config.yaml
norm: "rmsnorm"
parallel_block: false
decay_fraction: 0.465
final_lr_fraction: 0.0
Each number is 128 + 32 x the weight over the matrix's rms, rounded and kept within 0 to 255. Layers, rows and columns count from 0. Numbers have three digits each.

# v: layer 10 attention value, 64x64, rms 0.329, rows 43-63, columns 0-63
# o: layer 10 attention output (transposed), 64x64, rms 0.317, rows 43-63, columns 0-63
# up: layer 10 MLP up, 256x64, rms 0.296, rows 0-25, columns 0-63
# down: layer 10 MLP down (transposed), 256x64, rms 0.575, rows 0-24, columns 0-63
v43:094155169093101131146178113124156103099146176107175144130097180224134110132154131120136134128165133143132091139119102094148135172131092106132113137143139122113143166165113120134157075136190117
o43:151162114162151104122110145157088134118155114103170096123079060123076150113119122087140122153143163146139110124142136169177130133156042126175117116101113158178130145074102116119176137123064130
v44:129090142128147106144142076151150104141117151100210110133190135135136146158118138129135174130106156151127144093109080071132117103146162171147188122141177092091153082088100071130188144116185127
o44:166173093118160148114097121104149114084107168137075078165109085156096174101133091182155071170145098122126119120156151110155132192099110157144120077112075160094169143068149070060109128135071128
v45:143099138151073154167096104139139050125148149136099099162202109144114111100118104105125106167148161154118153131126134110153080149120141146159162111114121106162074094163127130156142084078135081
o45:117196145134152122056109043063117117082114130141113121168128153096177132155141103162123136144116103102112162118088171131139154167178093086122145149122132069121128111152117089143132109064140156
v46:104111137106161098134133125119110129164139103115126149166127150136118156138099053182162145148112184134142134115114152112090120110090124126126132110149109108109191138069143098197129120116108102
o46:085127112154107101082141185080131113151099120120072090162126112118121092142189163144118111151143104134153168115158138124097089118100152103184134132065119101077182129149146153114142180124195066
v47:165062125117133169099121131115140143098094137139124108152154098139126129126133089109118122154119129102118157091126078175110094110131110125092117176148098099135058183155120145136127113076142164
o47:179139165183085122096148126141157122161138118135159115153104148103179132154153103150168142127149128101115123130066204060106120159133076110213133088143094132118134108132149115185105091111149161
v48:152108090131199140085096144136125097111122139182162148130147127145123119118112112121149128133077189160112137088149112090150094113165122125167097109136169106149075126109094145142160082165117127
o48:150143106133113151145129057120118099133098131107104035142126097109139099089168124128115090162142159147077138183194158101083150133092112106109129084169082143122132122145142124120138123071165148
v49:098133159137187167129162147101116134121125127153092132105154131142129177160149134159157154119111163165091150099094104125105100147140093163097102174136139201152159147164118069156148158105120091
o49:131182153180133044161133114133130150142080134084057132076132100122153089058145086114108141085110099157138104115109120089160094158084143138184126096106126111149201160110116163117075122138091144
v50:079192122148116103153202132099169145170115097180129108092078095114120138146144092092121110171164102156097129203103188164096115075105162183146088198156087151147130188102071088094160130091135150
o50:125125069042077081135141160161086213122183130092121149092099133139145076183112119093133143091088139110133178172094090106155090128128084120143229147125100124152114071128092146211071094187090075
v51:152176142126117072115148104127146140155098078101101129159164141195097107170160152118194082128094150099141130088192176161120115129123124128212135138065093113132100107186131066196114165049113162
o51:088122207137175127052135150112072069152133124101148121145147119094131128182130143087070154145168112114100162151122092122109144133148084067075127212150132129099154091122152178169104148201098113
v52:167123106122143130078102113129172063156141150072102108086094140123103076118120140125127138148146091117150074136141172128116155165169154142120102115117107123085099101133153090146070149135129092
o52:076121073157152137126123111125148160087112140138138140159135129138199149134170118125104165086149096129116133162137095200111099111137161115148056153115122155134147113117137128124205102130111109
v53:140136118147098107116148145096099127127127108140153153094152123078126076125119072150083129139117141118181090164131132142137180140087086140112147104115150136145124162104134158087151113131101130
o53:160126105132106124120099157129126118162130183126171133132106117126111166112113152134148122121067199170096173111129100164097092106172176129116176125127110134109096139179142096108114156130174113
v54:151142145094147102152135137107048181129147144067118081096141115092116136107126117094120197095129088063175152123134127137110125143054109099161132083135131137127138136129089091131139072101113185
o54:105121091127087115135168149129151119106130151101147213192110094168138132149081226115084117145133145176081123089122112127126102108115133152102163219145127106097144145119108149134125191140129106
v55:099118147112145117121111177098070090086118140100100110136149181105130110152078162067172102178169150128174095144125159108156119155168112128141154128167120096179102145129130123163114160100129144
o55:108174103122185178092138096109119150103108096106180143125138155092196191150139105134130104107157117131153122103090146121110153112172166144178149157141137165121160136122118183076114117080081173
v56:101138083109129128072137183073148112125131169117099117131102120149172155119095104183115121094152082136146131131139097165113120155096073124135177131084086127122196068111068140162168159113050131
o56:122140117159098069179118184113116130168184120066110187058099123109142103072176127125104140149110085079231134094122133138147145158200157142102122149165177166110160076125154137082072135097204123
v57:152146131104101132135133080131064073160127148145137172141153077108103107169134201125107095146129128150101109106127094126155134116130112125097095101123099102164131110137131102141132156084139101
o57:121140133150182154110132128128159107162111124178103171180125163081060129157115135090148114178132119114126148121153132174125144186099122110096208159124137140129103179096123152157123185111114136
v58:141097155147132121112140122071092134150144140164141083101133077099136116153166132157140125082167142160190143127155164116118072086129158111082162176144108115168125105143115111118111175139095138
o58:201199091164112106120145152114195128085151110166096113171179155119129109127136147108155176101117141129117128180121100110131127077107119152079156163121075140100109156084164104102109128106087064
v59:113099144138099162107107137073131171158158108104155108062184074158144120106141121148152086143143121096138172077150114119104159186186168121097090112165160187113120102079106188130137101159151140
o59:123141141103143104133175132120180090095146151150106084171110132155116157071140152134121168140081119173131084132147102178065128093081143133123054112128105136167145118113191077120153126155149158
v60:089157093139127163165120106118118150098166145180110123077136146147122138137150091132168137157155090094148141103142110111141120088159163141140128157151124129155140113161173157104128107141128125
o60:137139115124159129113131113181100139115164082122151155070146103185099120124123174140126159119135162165089133183084104141076186100115096128082102085129072134141135173128123075114156172097085149
v61:065183127099102065148105124088145129184142103139142095152169133092165119119128102124103176117092107110145146118136139108132097156157164082138144107170179113107065082173105106114113063135108143
o61:137138129123099146088103091159120098093138136107108130136129126151175122116095180197141110118141175140135128119170117162097173130137073143078137204128100104167066134116150128096082158129126102
v62:118185101120112133136072109069173112118137086137099075124132147125133158104193095106148182180166147123118091101155103120096064159110173110153136158107147114114185105149065131121085155139209145
o62:103074067104114082099096126137150103070109164094127177124127097144161125083117167096069086038137130134099122127156131138151221156147061126138091113128118114133159133036179094180116103137121082
v63:140161095117128141149087118123130117151089137104154075164105071166120130112135120134126149076098097164135115110117115178079202134165079169119112138107142124152131127135113153158077089144165128
o63:124066160100087134117115165129195134127170141142164125113164136123091133107236091113164174175205201107094178113177095133138123143132111103157070161125129147146145160125131102126124111151161119
up0:133091202141169126114078119128143094117155051148132116091130156153064172107142093114162138138125088170156136122104155199114055112086142128099114142104110117106088120084119165141163089148096194
down0:091158159106170057115073120133124154123129117111109134132119146154130160111107099094136167185091142152135082130100087137133129087176160184106113138066121182164075124145171173073195128087110111
up1:164116173087173113079084130111196115105151101142126124145177167095095105145085057204101184078171103119106150136151162132141084098128101100105104120112114115146090065141124124157095123159152072
down1:150168114111179080161106122130184144118220171105158165103163154151101135136124132205137143087186135147073093127136108133128085045159171095159117137151085159160177095165104103115127119125188116
up2:051131073141133104115127132142079090122153155121119140203173106121106186132109098169175144139089081064179123149091129148096110115115145184145169124102194105129150138084104135164192146138119096
down2:122133063154158101117161117175171107123146131159151136146087123149138157132108113146120117103134162137114095142123130109095096180133157187163111130109126179131105131129134119134101135097107154
up3:131135139113131158063115164122101097101147112203126111132134140114151139166053133135159132130095114120051158096149145119104116086084173083086111121119114141172111141111087071141142126119111158
down3:075161131138162136083149154090099132093154113137138147119099142113139158160056098168190113123127128102091192129151136080104093107131136121129101118087120144159074160116110091143110100166101166
up4:124088145150116068144097122193144105138133134106145125118165131091156079147122085133107100102149112176101103165130173103168107179074124154170150151086174169148104114136197148151080114127155083
down4:178103182153079030203101144255153195105200068097176141175104102082088067195154105144101117190218158168235042184126085110136112113155144122205125000052199105193085185177165064167083162109116164
up5:092124116096160112125110107141125174105143065099128111127134139129100123121152123142242105092132148026059110159140142127131155140131144170129035116148162140099228112106133134176152049105103124
down5:156072152061080069101125151059130148117151112110158126138100161154076165117179126133115069122133148100087097126120175121180145073148137169088137033139117147108116153172158113080062101101125128
up6:139120129148176200077158090195158097130088070162146116177182091018104127135156180186209136113133202076110090131136152063160117113143126089104120190126129120094106067132123162100123112129108085
down6:143118080176149139091103088143168143134107119134086094132185145122119087125138121104134104080108124092184117148105110082150139114129089070159162085148144121131124163114088121119136148112173104
up7:124192102137126062106170167111126128154095169142122127224165036167114092101124160149154078144113114151108165109120117147114122173136158135125133158129073126102155127105125168125097146196116118
down7:168115127166159099142139141122133131099132127147105123155112098149144128121087099123095132159155162171148096158110185137130146118111067142137112097127115212085109132098126143123163137110130158
up8:085133125139128117112146110134075133054109141197076127106173063120157107165145110163133106131077102112113131166123120145109102113127106151079101137087110087095155118149170094106091153120122190
down8:111107131117100130140204135128094141139132151123147147090160106118154164118101131119185127112123120130144109168136100155122153118177119135131136085069126129132094146128140109120124150107146125
up9:121170061118101146090110180146184131191115108171149114174171134113145169164133138149104109093186110120134169179101067136171024124088186108134106177120135092119127084147142106151102079154157145
down9:140128094125090154146107166095114122122163110123158188126163129196135164107143141160127096113176071135107123128094095113084073088127163107117147102155146161127183120153109133138121135187154140
up10:133128088133080121149087120167152137196064080154118066120123084177071151150129121113164143121136121128118152141162115139153118186107163121181121146138156091097146084199117189121145161112176154
down10:172133082126102104167102089145087198172116152133113115132103160171133138140170108135135116089188118165190169142191124178143148202173103147156134062150135090127133084083120067103126195083145162
up11:134158151111069099150119133114162105113127136093150075113083142079083064139134100108066114165132112109108200097063140088167097146119109104080164143108131049176143139179129134134132179175115083
down11:119134130106094134140099104098144137139117162047090133115101112100107070081175037100149148134118109153097165101075068051124115114114151131123118123132166156164165134159161143148151128147121169
up12:171113135125155188122116143112124071140064110155132122107135126079158144125089152133098095089113162161171134157163142157132113120158089173191116116131094132100124129109106153147131117124165108
down12:146089112108150182175089185101086081110126126178145151091136118107163151135149184166074120101111138186139079198117116177169142135177111166142114102150128151143122143142108185182104145119152096
up13:086166134113127151144117136136146132108108093144160149172097178129211085139175098082129169137154134089157171143139145195107124119131067078133163122100121062140128196188123148132168083144155124
down13:122125083140141120158117151137104167114098119120153136153113076176154062129151116090160127094170169119075176091116122143119148108165069101170147116091136073189080171177123083140179066132116150
up14:102165092158116149125115044160156072100084087124161102107136133154131061088154155096194092142106116119078167187049096122133104149148183135045067126144097126104188094056079093114130126129157127
down14:094119084087135118185078066102121081107148112068156159123141113119134077076210135145134093106148146133100059133105164154167118132134170170109136161165108076086165109071098106116117157132138121
up15:108101154081165105114121161164096088135106169141178154172128137079176129172117063092178171179078090166014135163156154086158112156132145090079142098148175125107188202094073163161120172141090127
down15:159123111095141106133127156082129116084147140091183153135138105117174175173177018112157119165143142165096133146193161139132129157149109156117123188173163119135127131136175167148121179070074141
up16:141132166169114153121161186075132152104063096144158149181124182130139144158103102120104085105095147110182221158127045170139082109112104135178153139097169078133126124134189131151085166144146150
down16:129157132144125138134111108139142169100108122111113152115100088081142106157152068114108027110135103188134145093109139144119125143138137134105159197107182100133125123196158149139078202125116157
up17:140175136121117115146160123132148098136101083151122149087086138123090115117111039184127087144117125125102179112110067156069074098125133151072127150084101148090122133122167152151111136127144114
down17:112116111140107212121110127148144174118127155116127139139107084178144126119116154086095160141141109074104124132129158113151182159150095128170125138142165128203183094147124130090149119130100103
up18:116092116121139190143090158119067105133129163186130117113120115126122067129141138171205081131094133103170149101133139184121186140113145101168121155132136130162130150104107115126136175153143147
down18:146138107101146164166136180131075132163158130152144154132114127164157093118089114157179087124128121151153124040117146164122155101148117103139154136133190128149103177134102085062127150168151160
up19:086169198083077035129156141142186086114085115178050056106136211163143036149114089128109136041175100144129255168128185085142068164100155083158074223163086071078164147136112176075095072211112088
down19:136138116129135117128117139136116133126124125132113130123134120141139135126130127132116128126120121115131122140121131133129139131133124133138149125111126148117129135128107133138122118135121116
up20:148138156089083175080148085158117126106099138184070139171110133080102109151137142065073144118078178105158117137100115079109106123128113129150093111091137111128145111136102134104130079116150189
down20:120168143144110145125178060134150126067176154131112101164138120117132087161120109120083153126174145125087095089189153115062164101099140102146114080118136108104090143119152139151144094106139150
up21:101118123106143149108142142139106126131091201145127111170109137113157148129096123165126129086122124098142186142080165121143195125123154123153130159116133116116113113141133082079128169150163156
down21:093125127099125144198113208134112162170103174134142096138097170135223159190139143167082124094140151069206103102051155058068176112155109123178162140152097119132082187089114071103071180172149186
up22:092135168118191121129151140146097113107070039136153095134139113094135136112120146155121200143148088127184101117142129083152131201154107118068090113091086133097184125086097133157109176136152110
down22:084141185143143148160093171152173086099151117126160150179136212139110119091176072173064146177158130142153082125067167045051154133112114115123114022154090097127115170081130054119142156055188171
up23:110121126096096166107138142139095096173132117126118090115119150092153143137153138090137126069099151115098092146193115125079143125127125169159077104129109100120109105118113137128145090167146133
down23:099176117122137174084142150146139090156093128124068046120127150093144143101168091121091130092167153119078108125156143141103129096095098196140124123144074082077111116114112126124150115120138117
up24:154083122108198139133129021171144113102122075120145130104153160150088045128134119186157160152157127130112143160112114118114102151100163162108110166134081103109126081083090129117127051138168139
down24:099083075096112131101152035100159110089196092089141154128158126145131118126145185142165146101106093126068082151125156070044130123138145185127087133174142178122062116063129139093095090160141127
up25:116147145186130135094131082167105090107129099184110124135118185139094146174088140118118161199101096111099138134155138121082134174115144107138083093124057092101084127104081182072121124043136182